Weights of a small GPT-style language model, trained from scratch on English Wikipedia: vocabulary 4096.
Each number is 128 + 32 x the weight over its row's rms, rounded and kept within 0 to 255. Layers, rows and columns count from 0. Numbers have three digits each. The size before them is the row's rms in percent of the matrix's.

# layer 3 MLP down, 192x768, rms 0.0882, rows 34-101, columns 0-95
111:203096153119130085148099144144162133149128105195089143108152120145187127192220093100108109098206164158134104123141089171086091131087070171139113136112143085123128143125136190148153183167134091101116113129175101108101141175161122113016122143141141138137125101105116106107090153195168150091
097:129089181108175153108131116163062118176115164096123089182139095139108141130129113140116146124080136218123150160135123106120097113090117106059184193129133146136121143151115189186132161145125181131133145120074065147132224139105098199143116145150111202151114161127107143104035160112099109077
088:148096126157214139126137154128111179131124117052119137163076086155174098179211113135147160110114131170125098164126123097184142174147133091140121188166149152169149120139113164115112172110138152104130123163091120131107157124138146175210119123119141155175136156129126152120156134130128129126
091:157199149108144149114129170026135113134106233100135140133148125143152117182198135133129152098126153083119137103133158158169115112179080172142133143167121143079132176096126193159074144135134127139153144144076123122138127106123088111180100111177157149194101146139133163151117152125122159103
109:186038143112116117064126137173113077128082107139113133175129053132158126085127185119101071106064074134132146120122116159146120147159146077109094160108079105109123175124120106092124070087114077155144103110092163170200174101163130120170096136120101104125111135135106133130087126115105140121
114:139142107131108157124106173144095148166168146114151148131130099146212122090212080116146160151160115149140194112139136141115127131168132204156126102153122162131148137159094170161118169157132069158103135108200137079126117136117100115107120140160122075125103144180167113138089110132148137134
100:095154114167181171143150125216079119154123203147145124112110109114119145138127094133140144150130174188177140110144133124186116117082125082078147120159083161122104111117108102153115183094144110110097109146130069149135192161060116128119116098079106072129118173146139144135127070037138095064
097:109078135094130127068123166130085125106133144113110136116112101068158128117071093154162102068135115117100175148116129163148103122146093123127132153109110113140108094134082129160101089135125144122143141136133087191148117105076154156137126157150116088112132120036134127119110190165107121160
110:112114099094167118085106143119132131159191161100173139122132122107114130226127089092159122139163131102142129094137151101137128115154103165123115116164143148124124070131117155122141108072132135178145186098149123119089143105055086143128129140165152120168167161119156091138189193111171127109
091:104091112136158154148142163144126123141167197149147171104128143120181130150174119118172169178125161125137131139107136129060124122132133165072123136140095121135172149163115153105176096240138146142090136096187060174138159135158130080137098150175123134142148133145093120113168157101074139154
069:165097137140113140108135179156172152172141232139149117168129109106168111148108140118151076134139113103156123124130157081110148121131074143100184229195183142076124148120128110121174088154129100137123142147123100124152104163101081121103095077173124171059146160144150126145081184165162117135
093:043069098158140156183120133197158154166121072136117138100130095100156161189124149119153155171128124169128161132137121123187166125120138141064132113130107111169083072149174099117152149172141121125109129107133139140120173172126103205064146122186128122101104188130123112161167144106218138097
114:100138144168073062107105124148079110160128086169146103128117145111153102130071098118106131106086119062086114135121104071156152133163126095095137093131128114157127138097115115103131038124111174133162123124149127088101163105159116214155121115178121114152128096170121137156153142102103114116
101:140131138161138142072120106159078196112125122130097112080095103138162104154060099117113079160109089123163145091124106087107117114111101133204115092093115085136058158111164160103135095122140073122145097144152150065153149152145118123139119119159127107142147138112117104130098147144141115102
106:148165116163086132162109132167104112148129135135108114123102096107240115118186125133093131113171107154150076129107100145121183188105176153166141086157132096137145118141110063143165129214127160161122114183198199070127129146117096144056102127183132123154121113116114137119051104109166115115
103:112167155123144120132113045115180144082083168107099136076104172119065123131121131142120144113188136160140140106119138134159143116085140086130075101094106083159070138110111153143143143124137089162117095138082124102141062138114149154209145108074127116170152098157118117095145115089121129181
090:141119102140130161118120104115122150164172189089137119089133095114152142099134128115155250072151156093114200145143119134142098160121082126148162205160148151137151165092140120129177127147135111145090109166071129130134187215149096148166112214175146163123120162140177158161075074182115101113
103:140167161112139141178108089097129091104117039115125156133108155124081153138115123154089121082076071181091087130121109100142161118157141169185144099113147111157126134100161102157117066116132092113091117078123094138097066159099159168112118080056145135089151116097090152109165129204146132136
103:207128122053082175114124139148157134126144087132115143091107111155216127132079135140107139106144041055081186104121108130135166078065157178099083082132087091125112093088138099125125099163080163126103101139232121075120165123096113095141114111211128157104096168137145134115128130179088121071
101:109136129105106107085117120133151154134144118151113117157137174124127104162134161109077154090172082109160139139114132164132136127170111104144141101129123105137145108187159140129146089145117080154106091132123155134103113119135118140155109101112105169071148074117080135130118170138145111085
090:159100121155107163126130070089143075115163154147157121081132143145211120196161114124147116188180097166137177145145125131099175157129110087148109086104139186154149107094126109128109098140144084120085130114178119175098129106151147117127162153118125151133143140133147158136168103135197123172
095:149124142163121130157114106073155111107102209086102121126126139141081102126109098133100140118167087167135132112129132128121113080068081104090094107103060144113121137081156115109126113090113127109117063115114127089140094102140124107123139079100112184133152085117112138161202140229194106128
086:161171137194093126084136132130128136102122130117102149110107135119086147091135141121135101168063114093141168088142094109062094112126129089064171122129127123110154125098137152129153138088124173095122090078088138154096098144182118119193133172140109124169092143153114160086115155154095095078
098:139100172129157153169112193056098098143131142109115130056142129123055102113137123104135066156099141105137121104133084168155124053161109159157133236126102140155131132088180084080092176106115090137141125132094127229056119113111115139144125134082126180158101099123125150116053107176153106123
104:119136094141157122182132103156180072122110149084121189128164175110116125092128124168160124186112165076097138146131122110145113154181130088166151152106153154101107151111113083145122125093119124173179150120139067083161156114114115231058164189115166128096138133187134105105110088117067140090
102:132124128149154066147120112124085139123078146132099095051112126103122120181140093122107147094071146183152169156123101075016180141116092110157002133122126115116163119118152120121157130132136130137136089100116043155097125113136156082108129051116122132132091102121065133124156151135047116151
108:090119112122118103097125162119167120092131160124148095147140160165153112098109185139130149121151114129128162131107111105226197088172199158141116196136094095099117105154138183091084097216124166114155131132191135102197089164061148147138109147160171156126142130134122115137132123138112183159
100:115117109106159166130135156162112147097146247123160121132128148171149118102150112100118184168181122080123101146142147115078150091185113144086148134123136174137135165105077115158122177131124132172113161106139093022110090155126159138117152131111077110143152163162139145148089089061165135118
104:143189127120106167152097138122187093126149188115119131159127192109175130093079133154132129200099136124127114119120158183152110096116155146177171122098068140096084120162122161117160156150124148082154128177151228090157172170168112106167091120129125141111136146173151107132154097116128176087
110:117070129107124130113128123141151095164123133121157146156136098141132121084119130143127124121073148063149154133132154127129137100143173196186161141141094113075109103105213115102062055123105164103127135082158080099099131123108116178054114107133155143104164128109149111153135109179140130105
096:140153117140138085113108158143155168082171202110078126065142117138110125077186159119124139148193149163123101138122133142114067133095105145038120224111103106159142121134129176168112114039144145139119122102131133122168124118087137094128129133146119168112110133121147103125103133159081096170
101:144126114137110146173116123213103096108159138183160142175137067128252111085135131121114108122183171114135101136125165097123167107142158142137114117112124144121162071103105118114139094195103113157139137178193102131143143141182119107130096142175163203129138138177140134115140121100098141061
090:156130108114100149143128150138138108111148153195137159123125098134155138228133143117128175137177110077153124079141087141123151119155115107056112181121143134130188148121139131123142112190159083141139124102176125151104149095152163143102120167140127144095131134096144136116240131124163125108
094:129098132104106153110131154193168127119134087143117101117162120086153157041136150118128154042131137193123075115123126117128143118120185134170148128111172147155127159108111124111107130173086107165105136126118076105104147056143163144088117109106156098101148154203102150092170069098105125107
095:100161122112101155139124107154129151077144088149157102152126138104122124143125153110115111039186156118117151110128202131138131147115208092055184175116143136110115119125089119053144148104132130168153119116119113126087136127094146138177109153135163156106126148123124120095137168089168094153
099:147104124164168135091138088168122162092119165127147115114144149166136125208076121134122121129072155122141095134130127125193129101113128104147174179127118125159101093127158126132157152120143115109165127141121112046143117176143147114053105092076113150190106138163118129161087150164151126158
090:118129132144139177119123193135164074146132124130148121133156081112118148096101167110160100133105123047085112112125156126146098174114136187126158083137145115096083114082151137131171127114138129125116141141141112157158150064136116096143117134128100062148118137036136109104079141168107135106
109:132098163137150140093106160115068117121097156147067121133124133109051111139081134144105090116145096114102076107112093098155114137106110052079163139119108088109069163107148152112092143085118137130186054087038120112142076154144128145076092055034093136185158117148115145132150085105134121113
109:106142096141157103095141163081145125148103118105122115091148148139128151051103117139121082190091114092101071150125098083152117131135187076157174113157136102153148147118154100157044147078158099133132150093129118047170117144070097103178102127116118131115131127195114101112114112153094094050
106:125094124139152077148144073101138149107121080146110085099131101141078172082083153120125169075175139099144167103133122110158135150159185190134145184111169126158070099128144167101143098070117117109121137123115113186086119172086155134125123098083138146083126104024096101122157164164050128135
104:109141103103116114195098097142135154134141053098158156140134170148147119176142139133129182145072146050131124099143114120075138137174124139143137122155147132085201095140164136125045116151124136113131140152143103057087142116164101142088117211129154146134129132127116156139140097052116136089
111:173160164138160087099117155073128110148108142133124113162134052171235098080145102123092113188076153130111177117136073049122142103137077151182143224127081119086110132105134120140148096203087182131120132080152132146147118154162111128195125174151156123131107089125133127122112164183106122121
084:094153159103134100148099137131107148128141108124169145153106116102059121136151130123081141142119153130111122135149180174092130089075184117134119107108155184141127111167118120153161096084124185080127129106106157159199132102134142137153166105140112135135137108165126124105140124130137095178
097:087134123115122136092132189124153198127158210137124119196103080124124126176115128131135182140166113177088088142137091101078132107167111108171127221137070135081109078166181100141134171132141132145167135133115149127096178100073125105177121106166144144122117134061125118123160098105129112108
094:139154149092123140174142095095145150079129168143081106086120117168104138183114168149090149175151177092116161138120102138122054149054149173161117109107139086166137166114114134110196096161115127154155102088104143077155126129147157174094152121126124096101116109089101163147104109136125091137
092:173136134099108130180135102187096075084140106112114163130108121127152125109120199126132110140158121127118137176111123084108115159120135112137103155144140117099135135074115104117059120149112095065113127076148124170110087111116149108083146157179131172121149129115074153107157171142116119082
103:189121144126117167092109156102064167151110139099105126078161139157107120152084122106082156130082113146123118142123066102060153126113027114095089139127153084129127132147169116181096139123121122130133075068076144077116115098147125189109125130095066182129145107133100136129144140168154106146
090:168176117104119161160115125102123121073112185162102107133123072138164121150167104145125096101202125145137139152123165134128101135087103159104120097090145123116128152147108141133163125078116152118117128087105138124156090086179175129090151082102136117136106101139160112147075099077146131194
098:145091120159140089089138165157051165149126140146085157134122131134134134125158122102146143106160157075105178109129116152171076165111164046117156170131107100153117125136121103147145110104126181180095100087105138095079149110172137104168120124119138166116121131135111117160208102075195092125
103:156092150137168169129149120079107124123116094135123110133140129124049113133114054099136149066112105151133128132124164194117088099162127024182139138116089126142127137136173099132101134092122092106091127189100102105116138141224146128166169162071083121122123145195115155124144128133186100108
097:139105145112187080131150120109202123108079129134118138071138146138038150088122084108089123108114111157185111099129148149126102160099123080114097075086136120115084119157114171154203093107146131113141127109081094063187129109104157108152156087108095142146117061138162098125136122103127120177
095:155176118082105182120129093148226119112097150102100137165114138139175116154255165119089195148188115116085069137128113116144151157154109124150152102149195134175162118126101128110104203196120122135112098138161157116120091189179139137147132141120127106069172115166136142121132092085082145110
105:088061139144127116136121143145152117137114136101115122120115134122078128161145101149115092077120136124108149126123104147158098104058070071075096066134112115122147113102149109090140147180157158123143108097064104176080069116098103084108129089112143171107131139129133142140175160108040105133
098:090109158098107102168115108122127169107132088131092128097117157093125122102158111171081091118112146136139138119118090129166139141123133127164079138074115082082138139136183089136098144133170134153130103152152114129092184151110173078117146151107098181170107079138097122124099077145179123153
098:127122124133138172151132159117101133163130096152150108132157126122082110059086131103185203111135118178158146097140159137012141104134136156170083180123094159151097157153068138157109093128112141137155157127138135185181142132150133103161136107095142045210143172133133129136070084089152156156
102:136069084129151140123137114185152096087146039161110150179136074140076158105109182139153171193126106074118129148142170149156162143160118119111111110098078138098146096081137116163159167114119147112202137136136150147106180143154158145049152174169141162158113136087149080141140128188135141114
083:167142128107141174114162173121120167070151140128154132126146142114163160075140141112146168099147139122145094131133163202146108104178133152108116190118078153130156116183179102113115204161124166178166148173124151165124160135137169047115141122156123125097149137156157079095111102083087125095
113:169156151146111134107137093074205134093127136130108124129126180136079123114040095134114126133160105131094175127117111124099104117120126063114093092113094093097091174098111150123123076149133179137173118134053187137126136155126123096181121083084141123140125110077123114122092173135095098132
109:129121148115107176148158128047165113084125094141111119088107152122124142137090147116120043112145072124129096132117156156104127086094187118153115108137224124104109096130169139126150069085126178137113119063199139165079085119186157098174148090114099129147106109174100143115111097185119092077
100:172147103108089080083133147097116241089141101109121131118127113128089135100128153147116108147196095084130124168137127168092181124158138076151098203093111157117130081133117106196053140127097221107123090087104166134106109131109177183166114082090099126071164097157104132126189137157078097156
106:134108133159094126168133068120145149122095092158172139157144111121187145226155174124116124116090118169163147100140156145130152163161127056103176074131134157150139155145133109164130127146167051094097148147178101159147131181147122159134113158128116092095136161182135141101192085107120127134
101:109181133070141097132129111080129124117112122095149135099120121141150099179117095141141066128100130186151135139130165135100127118070103140164174084103104173184139127143104114157074113183125118144082168138135144053055105107178115085148138055124142101088110139166129128123069155125179139127
110:100134132083094086095125109103096162188133131147116109131138113141116114068165133148088078112136130144136144152140090101112104122139130213173119119124127108111106111144154125170179082076126105110171107110115103188151119096122106034110128137165110133171137124130113141125088118196123151074
096:127140115148136179204151050108111103144116070155100147149132081137157140148123123118142196148126131065150158102140143163144118070128075182129143133129115102193149166130149067131151123140156116131112137097138110109161154096086129077165146158146130109154105164058121115127018108131135179141
099:173071090093194126115148150136142105113120184110135142188138157154072114128143100111148150182122098140103135126133152156122098158162121118145147139094161167145172098155133121161106080172120053144114148211098168190108153133165137188131160156138110082111124171159123144134108083192158142150
103:113156152217127135168140170144099050139116116134134118097112151124124101099145115132136141206106183122109117119163150171160091123136153146148124068150082137131133077147145112128190132090140114156158166064086156129156171136132132133141150186091147155114156139080142124116090140158186115139
088:110167096111114198146177161141188091197125120113096118140142198164120154073120171156165115083141093151128088143135130147093149173129229110194139229158168124084106052092113146135148134101143082102146141086114100131122132152115096164143165118107123099140138167114125072171202122089105107134
104:130145129088116150078129171056173107132120169071134160148115094086141133130183167119129093145134083157060104141137112108117158141104193192225183093138066142160123093158209138150095096186142139138166126129143153080067147153035136167242129148125121158098168096079140117126168115191114118138